Weights of a small transformer language model.
Size: width 192, 6 heads of 32, MLP 768 GELU, vocabulary 8192, 8.04M parameters.
Architecture: LayerNorm before each block, rotary positions, biases, untied embeddings, attention and MLP in parallel.
Training: a variant of Adam for these matrices, 243M tokens, 7422 steps.
Each number is 200 + 40 x the weight over its row's rms, rounded and kept within 0 to 999. Layers, rows and columns count from 0. The size before them is the row's rms in percent of the matrix's.

# layer 7 MLP down (transposed), 768x192, rms 0.0595, rows 442-458, columns 96-191
101,185,164,223,234,231,185,150,179,191,111,159,200,197,184,208,202,224,184,210,155,267,218,200,116,208,193,194,210,222,143,190,208,198,201,254,183,215,224,197,295,174,187,184,185,205,205,242,196,167,187,173,240,198,155,177,205,143,211,163,168,197,185,183,219,161,211,200,162,222,185,178,188,236,231,193,212,225,175,195,160,184,193,156,143,217,237,233,165,221,237,179,203,216,258,240,224
101,223,213,186,174,190,264,189,154,137,113,237,202,227,194,227,188,227,161,211,217,199,188,167,188,308,193,131,201,145,217,239,302,199,189,214,194,244,185,209,212,208,184,133,210,211,251,295,218,168,194,201,219,187,150,192,225,243,208,218,235,212,134,228,171,204,168,202,209,238,183,256,227,222,260,193,260,180,152,187,139,191,250,251,118,234,191,170,130,141,150,233,166,174,227,264,193
093,156,176,220,216,231,219,217,202,219,282,96,245,160,205,240,154,226,219,218,145,220,203,240,208,275,208,193,205,244,193,175,202,249,144,165,187,116,256,129,165,261,124,192,139,159,270,223,205,148,183,265,188,252,280,186,250,271,196,221,259,225,252,200,240,227,250,174,185,173,172,207,266,206,231,186,181,129,172,202,211,165,102,166,206,221,211,211,265,245,179,180,182,196,166,225,191
085,190,228,312,228,247,226,257,180,225,243,248,206,147,194,219,211,147,135,193,318,215,205,124,234,214,202,176,188,240,279,196,280,196,250,195,198,171,194,193,208,169,254,129,219,311,180,205,219,121,182,142,235,231,216,280,147,191,200,191,175,191,192,186,211,208,237,177,152,187,245,203,141,237,149,265,222,166,196,153,160,206,163,188,209,228,172,198,178,180,210,165,212,175,218,187,189
099,259,152,212,184,158,207,226,182,255,200,208,158,152,185,234,221,229,223,259,155,223,207,229,163,229,134,248,154,153,219,182,121,177,168,142,164,153,193,292,204,216,188,200,209,155,215,219,210,262,227,213,155,239,83,194,211,217,149,220,208,157,229,179,219,196,205,228,234,248,184,165,199,175,217,247,207,157,242,144,80,176,183,224,200,165,212,233,233,177,267,167,238,256,218,167,228
125,171,194,191,221,170,183,227,227,264,164,164,189,242,196,221,186,237,152,207,243,266,215,208,236,234,201,116,258,230,140,148,195,224,196,178,127,242,153,167,266,216,110,241,189,303,216,219,226,148,230,179,221,205,158,196,230,242,218,193,188,233,124,169,163,179,150,253,168,275,133,132,206,274,202,190,219,168,189,148,226,227,232,268,171,207,227,169,187,221,204,181,117,206,206,259,210
098,229,187,250,174,214,205,172,233,190,174,173,226,147,176,237,188,231,193,220,139,281,191,255,222,213,157,134,222,262,197,60,174,193,187,191,176,190,210,197,301,249,186,176,179,150,222,187,231,172,201,176,255,159,186,126,223,302,213,204,215,199,191,206,199,122,207,241,121,240,206,232,265,254,218,206,267,210,225,188,205,148,220,198,178,119,228,114,231,221,207,162,239,155,174,189,146
095,239,220,219,193,203,124,241,189,193,255,199,188,162,187,141,156,187,281,239,185,136,241,263,228,223,230,149,174,181,123,220,235,176,240,154,255,168,215,197,192,222,175,147,231,320,257,192,220,234,156,134,176,202,148,249,211,96,165,165,223,164,178,228,194,231,122,148,211,161,296,211,187,218,243,216,175,210,198,204,252,192,209,174,154,182,198,107,194,214,205,223,163,131,185,214,176
096,172,170,243,153,284,185,224,219,211,254,147,240,249,272,130,226,294,206,157,151,209,189,171,208,190,237,236,126,262,223,232,204,211,147,163,181,206,204,161,217,169,228,234,260,383,213,226,214,306,157,148,216,178,217,202,199,185,143,171,171,188,174,181,249,219,136,226,188,260,186,223,180,183,221,180,208,151,212,154,200,207,176,137,149,139,239,235,261,150,188,111,139,195,179,213,103
087,242,158,153,173,209,191,145,215,201,190,200,218,192,206,179,163,241,205,146,180,234,179,200,136,238,206,250,176,319,209,166,282,202,219,258,194,230,203,269,232,168,272,198,243,311,162,189,237,240,207,100,185,240,225,193,145,248,238,145,168,166,233,189,207,213,202,175,244,216,94,214,224,189,191,214,161,224,228,185,177,221,212,181,191,207,199,266,238,215,246,188,188,158,194,167,215
097,212,154,232,160,172,178,159,192,195,206,187,202,213,177,274,221,238,145,238,213,188,231,219,120,170,212,202,186,236,116,160,160,203,128,192,221,203,194,232,188,166,188,125,188,216,255,239,194,198,218,140,148,204,117,161,208,144,252,250,205,219,203,139,191,223,167,219,230,252,276,264,264,199,226,175,237,114,215,225,223,210,219,237,231,300,166,214,256,191,181,195,195,182,180,239,160
086,180,234,127,198,212,191,244,206,184,199,197,194,159,252,239,209,220,206,275,142,208,198,149,214,264,167,212,172,197,154,189,230,207,180,193,280,205,260,212,151,173,168,126,204,241,127,170,187,236,152,228,197,184,212,176,181,219,207,136,216,143,175,157,171,193,219,231,199,198,149,277,225,197,169,194,306,232,255,181,244,177,250,228,166,245,182,195,258,220,168,180,198,128,196,172,169
110,224,238,246,205,282,236,221,178,195,180,157,186,147,116,154,277,164,158,201,184,199,168,133,216,129,218,208,239,173,180,243,213,223,282,216,243,177,264,202,166,263,170,222,207,263,215,228,216,164,274,168,249,194,256,141,188,240,210,213,289,200,144,136,176,183,116,232,210,181,162,187,197,86,229,228,102,186,168,191,252,244,225,121,207,240,253,203,192,215,239,148,139,186,229,212,217
091,249,161,226,190,129,204,203,213,114,164,264,192,301,231,185,164,199,215,204,211,223,215,169,212,159,189,193,199,217,261,124,157,99,204,198,122,153,211,262,201,228,207,164,206,136,222,190,218,254,207,231,229,127,186,266,170,273,247,171,173,202,228,233,207,233,212,231,243,157,175,239,229,194,268,292,189,206,172,223,229,133,153,226,249,145,142,265,143,189,144,182,173,265,193,154,163
106,196,184,187,192,151,153,208,114,213,228,234,225,168,171,269,249,180,167,130,293,266,238,164,260,234,181,214,179,189,259,182,185,173,156,221,255,189,232,186,221,174,208,252,236,285,175,145,151,260,226,266,201,226,228,220,202,215,192,168,213,180,145,186,140,223,280,260,180,181,237,198,220,178,240,277,157,156,182,221,186,161,317,137,247,291,192,242,190,211,258,242,200,199,202,162,203
084,216,203,149,173,193,249,172,156,181,245,159,237,215,194,274,144,234,226,242,153,232,154,188,258,151,203,200,233,220,190,194,151,249,244,171,205,259,228,174,155,184,137,268,127,281,238,137,174,160,273,210,207,198,206,209,208,305,249,100,247,258,216,231,179,149,242,128,200,231,211,183,177,153,186,199,240,196,201,189,172,191,185,235,230,243,161,160,260,138,252,256,146,204,226,193,189
098,272,234,262,190,203,234,213,226,231,256,172,210,174,167,199,216,258,204,241,263,178,277,124,133,256,214,188,239,190,184,151,249,213,258,163,174,225,202,209,232,180,190,221,191,243,156,149,192,172,121,195,236,209,202,182,132,161,245,142,252,177,177,196,222,197,226,272,225,177,195,174,189,186,218,211,249,182,234,201,186,178,244,180,228,221,161,253,201,259,112,158,282,301,200,145,201
# layer 7 MLP up, 768x192, rms 0.0638, rows 443-459, columns 96-191
109,278,278,210,159,171,208,197,125,234,180,224,231,252,220,271,269,310,224,176,135,208,243,191,160,228,214,204,162,175,249,260,245,275,168,192,187,242,203,198,103,244,213,256,190,186,215,267,315,224,187,224,266,145,209,230,116,194,178,201,205,122,137,194,185,187,210,173,176,245,235,182,259,192,216,191,249,192,183,162,177,160,216,251,178,159,152,190,169,206,176,210,163,254,175,221,108
092,210,210,251,184,199,175,258,203,190,117,143,175,266,190,206,224,235,195,239,253,196,321,159,125,213,199,147,220,182,233,262,152,179,170,223,173,204,230,235,205,176,192,166,252,167,235,210,220,186,201,209,216,167,136,198,206,138,187,182,191,143,204,175,241,178,187,226,315,124,184,221,170,195,199,200,244,270,202,133,278,224,327,175,285,181,174,208,198,254,215,208,237,224,198,140,199
086,187,218,128,183,165,196,184,204,136,107,227,199,237,187,237,182,263,316,241,143,149,203,256,196,189,217,196,223,216,188,178,124,231,180,245,199,225,195,224,166,219,148,199,168,223,160,202,214,237,183,244,145,159,275,104,245,237,129,160,195,179,178,217,200,197,175,303,213,241,201,224,248,137,250,176,182,219,240,218,267,159,220,254,215,159,266,183,198,222,156,206,148,185,188,198,237
094,178,217,199,188,150,164,165,229,196,207,148,235,184,182,181,219,244,195,233,207,54,183,209,208,164,143,199,280,195,192,251,199,242,235,244,241,231,206,150,173,204,159,236,231,130,178,216,226,210,185,288,257,195,246,190,201,160,225,231,242,231,125,180,183,242,231,243,185,107,171,259,184,243,213,170,219,247,311,225,240,195,203,159,176,187,186,154,258,261,139,206,152,162,254,190,235
109,173,204,212,193,199,171,154,190,209,253,219,193,237,253,172,166,305,184,274,193,222,256,269,174,159,233,150,189,235,203,209,115,226,170,151,288,189,176,172,151,215,241,242,206,196,233,171,204,319,273,253,242,191,184,206,257,183,216,164,246,215,151,199,193,193,161,250,191,198,181,192,136,177,184,272,272,212,210,155,251,125,227,225,111,247,215,162,217,324,192,200,183,241,181,221,189
099,239,211,191,223,243,166,191,188,151,174,194,175,203,215,202,175,238,135,230,243,179,234,177,180,184,274,295,250,182,130,273,172,213,186,157,209,191,219,209,141,185,230,221,183,168,242,183,156,274,185,160,184,236,226,197,195,195,297,83,252,251,162,240,148,305,209,200,217,192,213,162,175,253,186,180,230,232,213,202,224,161,288,167,215,265,163,167,216,258,109,210,237,249,263,237,243
096,203,181,229,157,191,247,186,199,192,227,273,211,192,197,223,239,142,155,148,194,241,224,213,107,152,281,280,223,238,187,219,163,209,169,259,194,323,186,233,225,197,92,231,216,202,190,212,178,190,210,214,229,182,188,222,159,197,228,269,242,246,164,161,213,234,193,259,213,232,147,206,255,270,140,193,158,203,185,218,170,134,265,249,214,281,160,213,254,231,164,206,206,223,152,211,192
096,154,254,112,201,163,171,226,169,229,187,259,208,169,186,278,204,232,192,239,159,251,179,238,268,144,128,182,262,191,220,144,204,172,197,196,203,211,182,194,174,194,207,228,244,178,195,198,235,191,219,255,172,194,188,212,169,259,192,177,262,230,251,175,155,213,187,117,278,76,235,198,193,244,214,207,208,292,230,216,209,240,231,204,214,224,220,209,132,189,230,251,238,229,197,202,244
092,181,189,167,235,131,277,203,197,223,210,236,224,135,238,201,227,184,165,249,205,179,209,200,207,146,222,166,217,179,195,191,99,255,128,187,257,241,184,196,164,212,143,163,195,187,245,178,216,220,181,284,167,143,153,178,215,216,187,241,186,187,194,230,204,139,261,266,173,188,254,166,171,221,184,193,218,145,205,216,225,191,142,258,223,160,244,144,211,256,186,151,220,190,232,162,214
104,222,269,184,200,149,176,273,233,294,224,184,152,234,221,137,193,176,240,214,115,222,226,161,174,186,206,207,160,196,200,108,238,174,199,248,209,217,211,158,206,197,161,173,210,136,196,173,181,213,232,266,300,156,197,182,130,243,263,148,180,285,242,247,253,182,183,168,144,155,181,208,151,214,150,219,267,234,249,172,249,221,124,223,234,183,142,186,148,215,191,182,198,275,232,214,203
093,200,214,229,210,165,232,172,195,203,242,197,224,201,166,236,163,224,175,228,244,139,273,191,175,229,206,141,233,219,161,211,143,145,165,214,140,282,182,219,192,239,195,218,156,189,213,189,217,185,186,296,187,220,169,177,198,254,169,237,195,178,228,230,181,229,203,198,212,137,244,168,273,187,120,266,155,162,193,220,206,260,186,161,184,212,169,238,158,221,192,147,202,233,233,266,152
109,228,179,225,141,145,253,205,220,122,151,180,190,218,203,175,247,224,203,308,204,163,240,195,170,197,201,225,207,162,172,233,211,237,267,191,169,241,263,172,238,208,273,232,176,168,168,218,179,209,188,208,324,148,254,228,223,229,278,187,220,200,197,156,203,212,217,173,170,150,161,230,175,210,142,213,141,195,192,191,201,234,173,311,256,231,253,208,237,223,198,146,176,256,223,212,198
097,186,206,206,228,190,171,210,234,163,161,161,159,117,169,215,262,149,287,193,210,211,300,202,198,244,178,253,144,205,212,185,208,192,164,211,201,174,200,149,156,141,231,240,129,155,221,130,180,244,231,192,226,274,183,148,223,233,219,21,290,198,159,207,254,195,140,180,197,202,188,165,259,216,206,200,303,169,195,176,212,231,189,196,176,180,146,234,239,240,209,214,149,218,185,256,207
105,223,227,240,208,162,226,144,266,226,184,80,170,216,230,138,178,187,189,268,100,196,197,254,107,177,190,225,222,215,191,236,204,286,316,217,162,231,180,201,146,237,255,151,207,183,239,186,180,170,170,163,226,149,155,215,211,149,243,178,217,183,203,211,195,206,167,196,175,240,205,180,235,237,231,196,231,250,172,161,224,207,152,263,210,150,233,158,148,192,142,174,269,280,166,296,187
086,241,225,206,149,146,241,176,241,209,209,282,232,240,240,119,244,220,229,132,239,198,177,158,144,155,227,219,256,195,215,234,162,181,183,201,160,158,267,237,234,201,166,136,219,209,223,278,213,230,142,186,190,196,145,199,218,137,265,286,171,128,152,187,252,126,200,238,204,142,193,184,251,206,173,278,262,299,219,159,223,284,200,221,143,164,147,190,177,197,203,163,277,278,218,217,271
095,215,235,121,179,184,255,166,152,182,143,206,178,157,255,230,227,191,205,239,193,206,74,242,132,166,255,193,153,289,190,215,138,155,186,241,220,199,260,134,206,204,189,154,157,217,208,212,241,199,268,268,229,164,253,234,152,170,187,227,238,223,131,161,268,187,262,258,212,200,191,197,220,201,180,224,212,244,202,235,137,184,161,229,194,216,251,165,211,158,114,228,148,156,164,159,196
101,184,207,171,160,221,165,190,204,148,191,238,222,127,197,168,135,182,219,213,162,146,202,210,188,219,198,275,227,208,218,261,146,190,200,198,207,306,188,181,224,212,240,269,145,178,212,281,204,284,108,193,296,245,203,148,238,237,164,202,199,144,236,193,207,200,207,258,230,186,233,214,179,219,166,165,204,197,147,227,174,186,208,141,110,209,188,209,135,228,232,210,162,183,180,197,175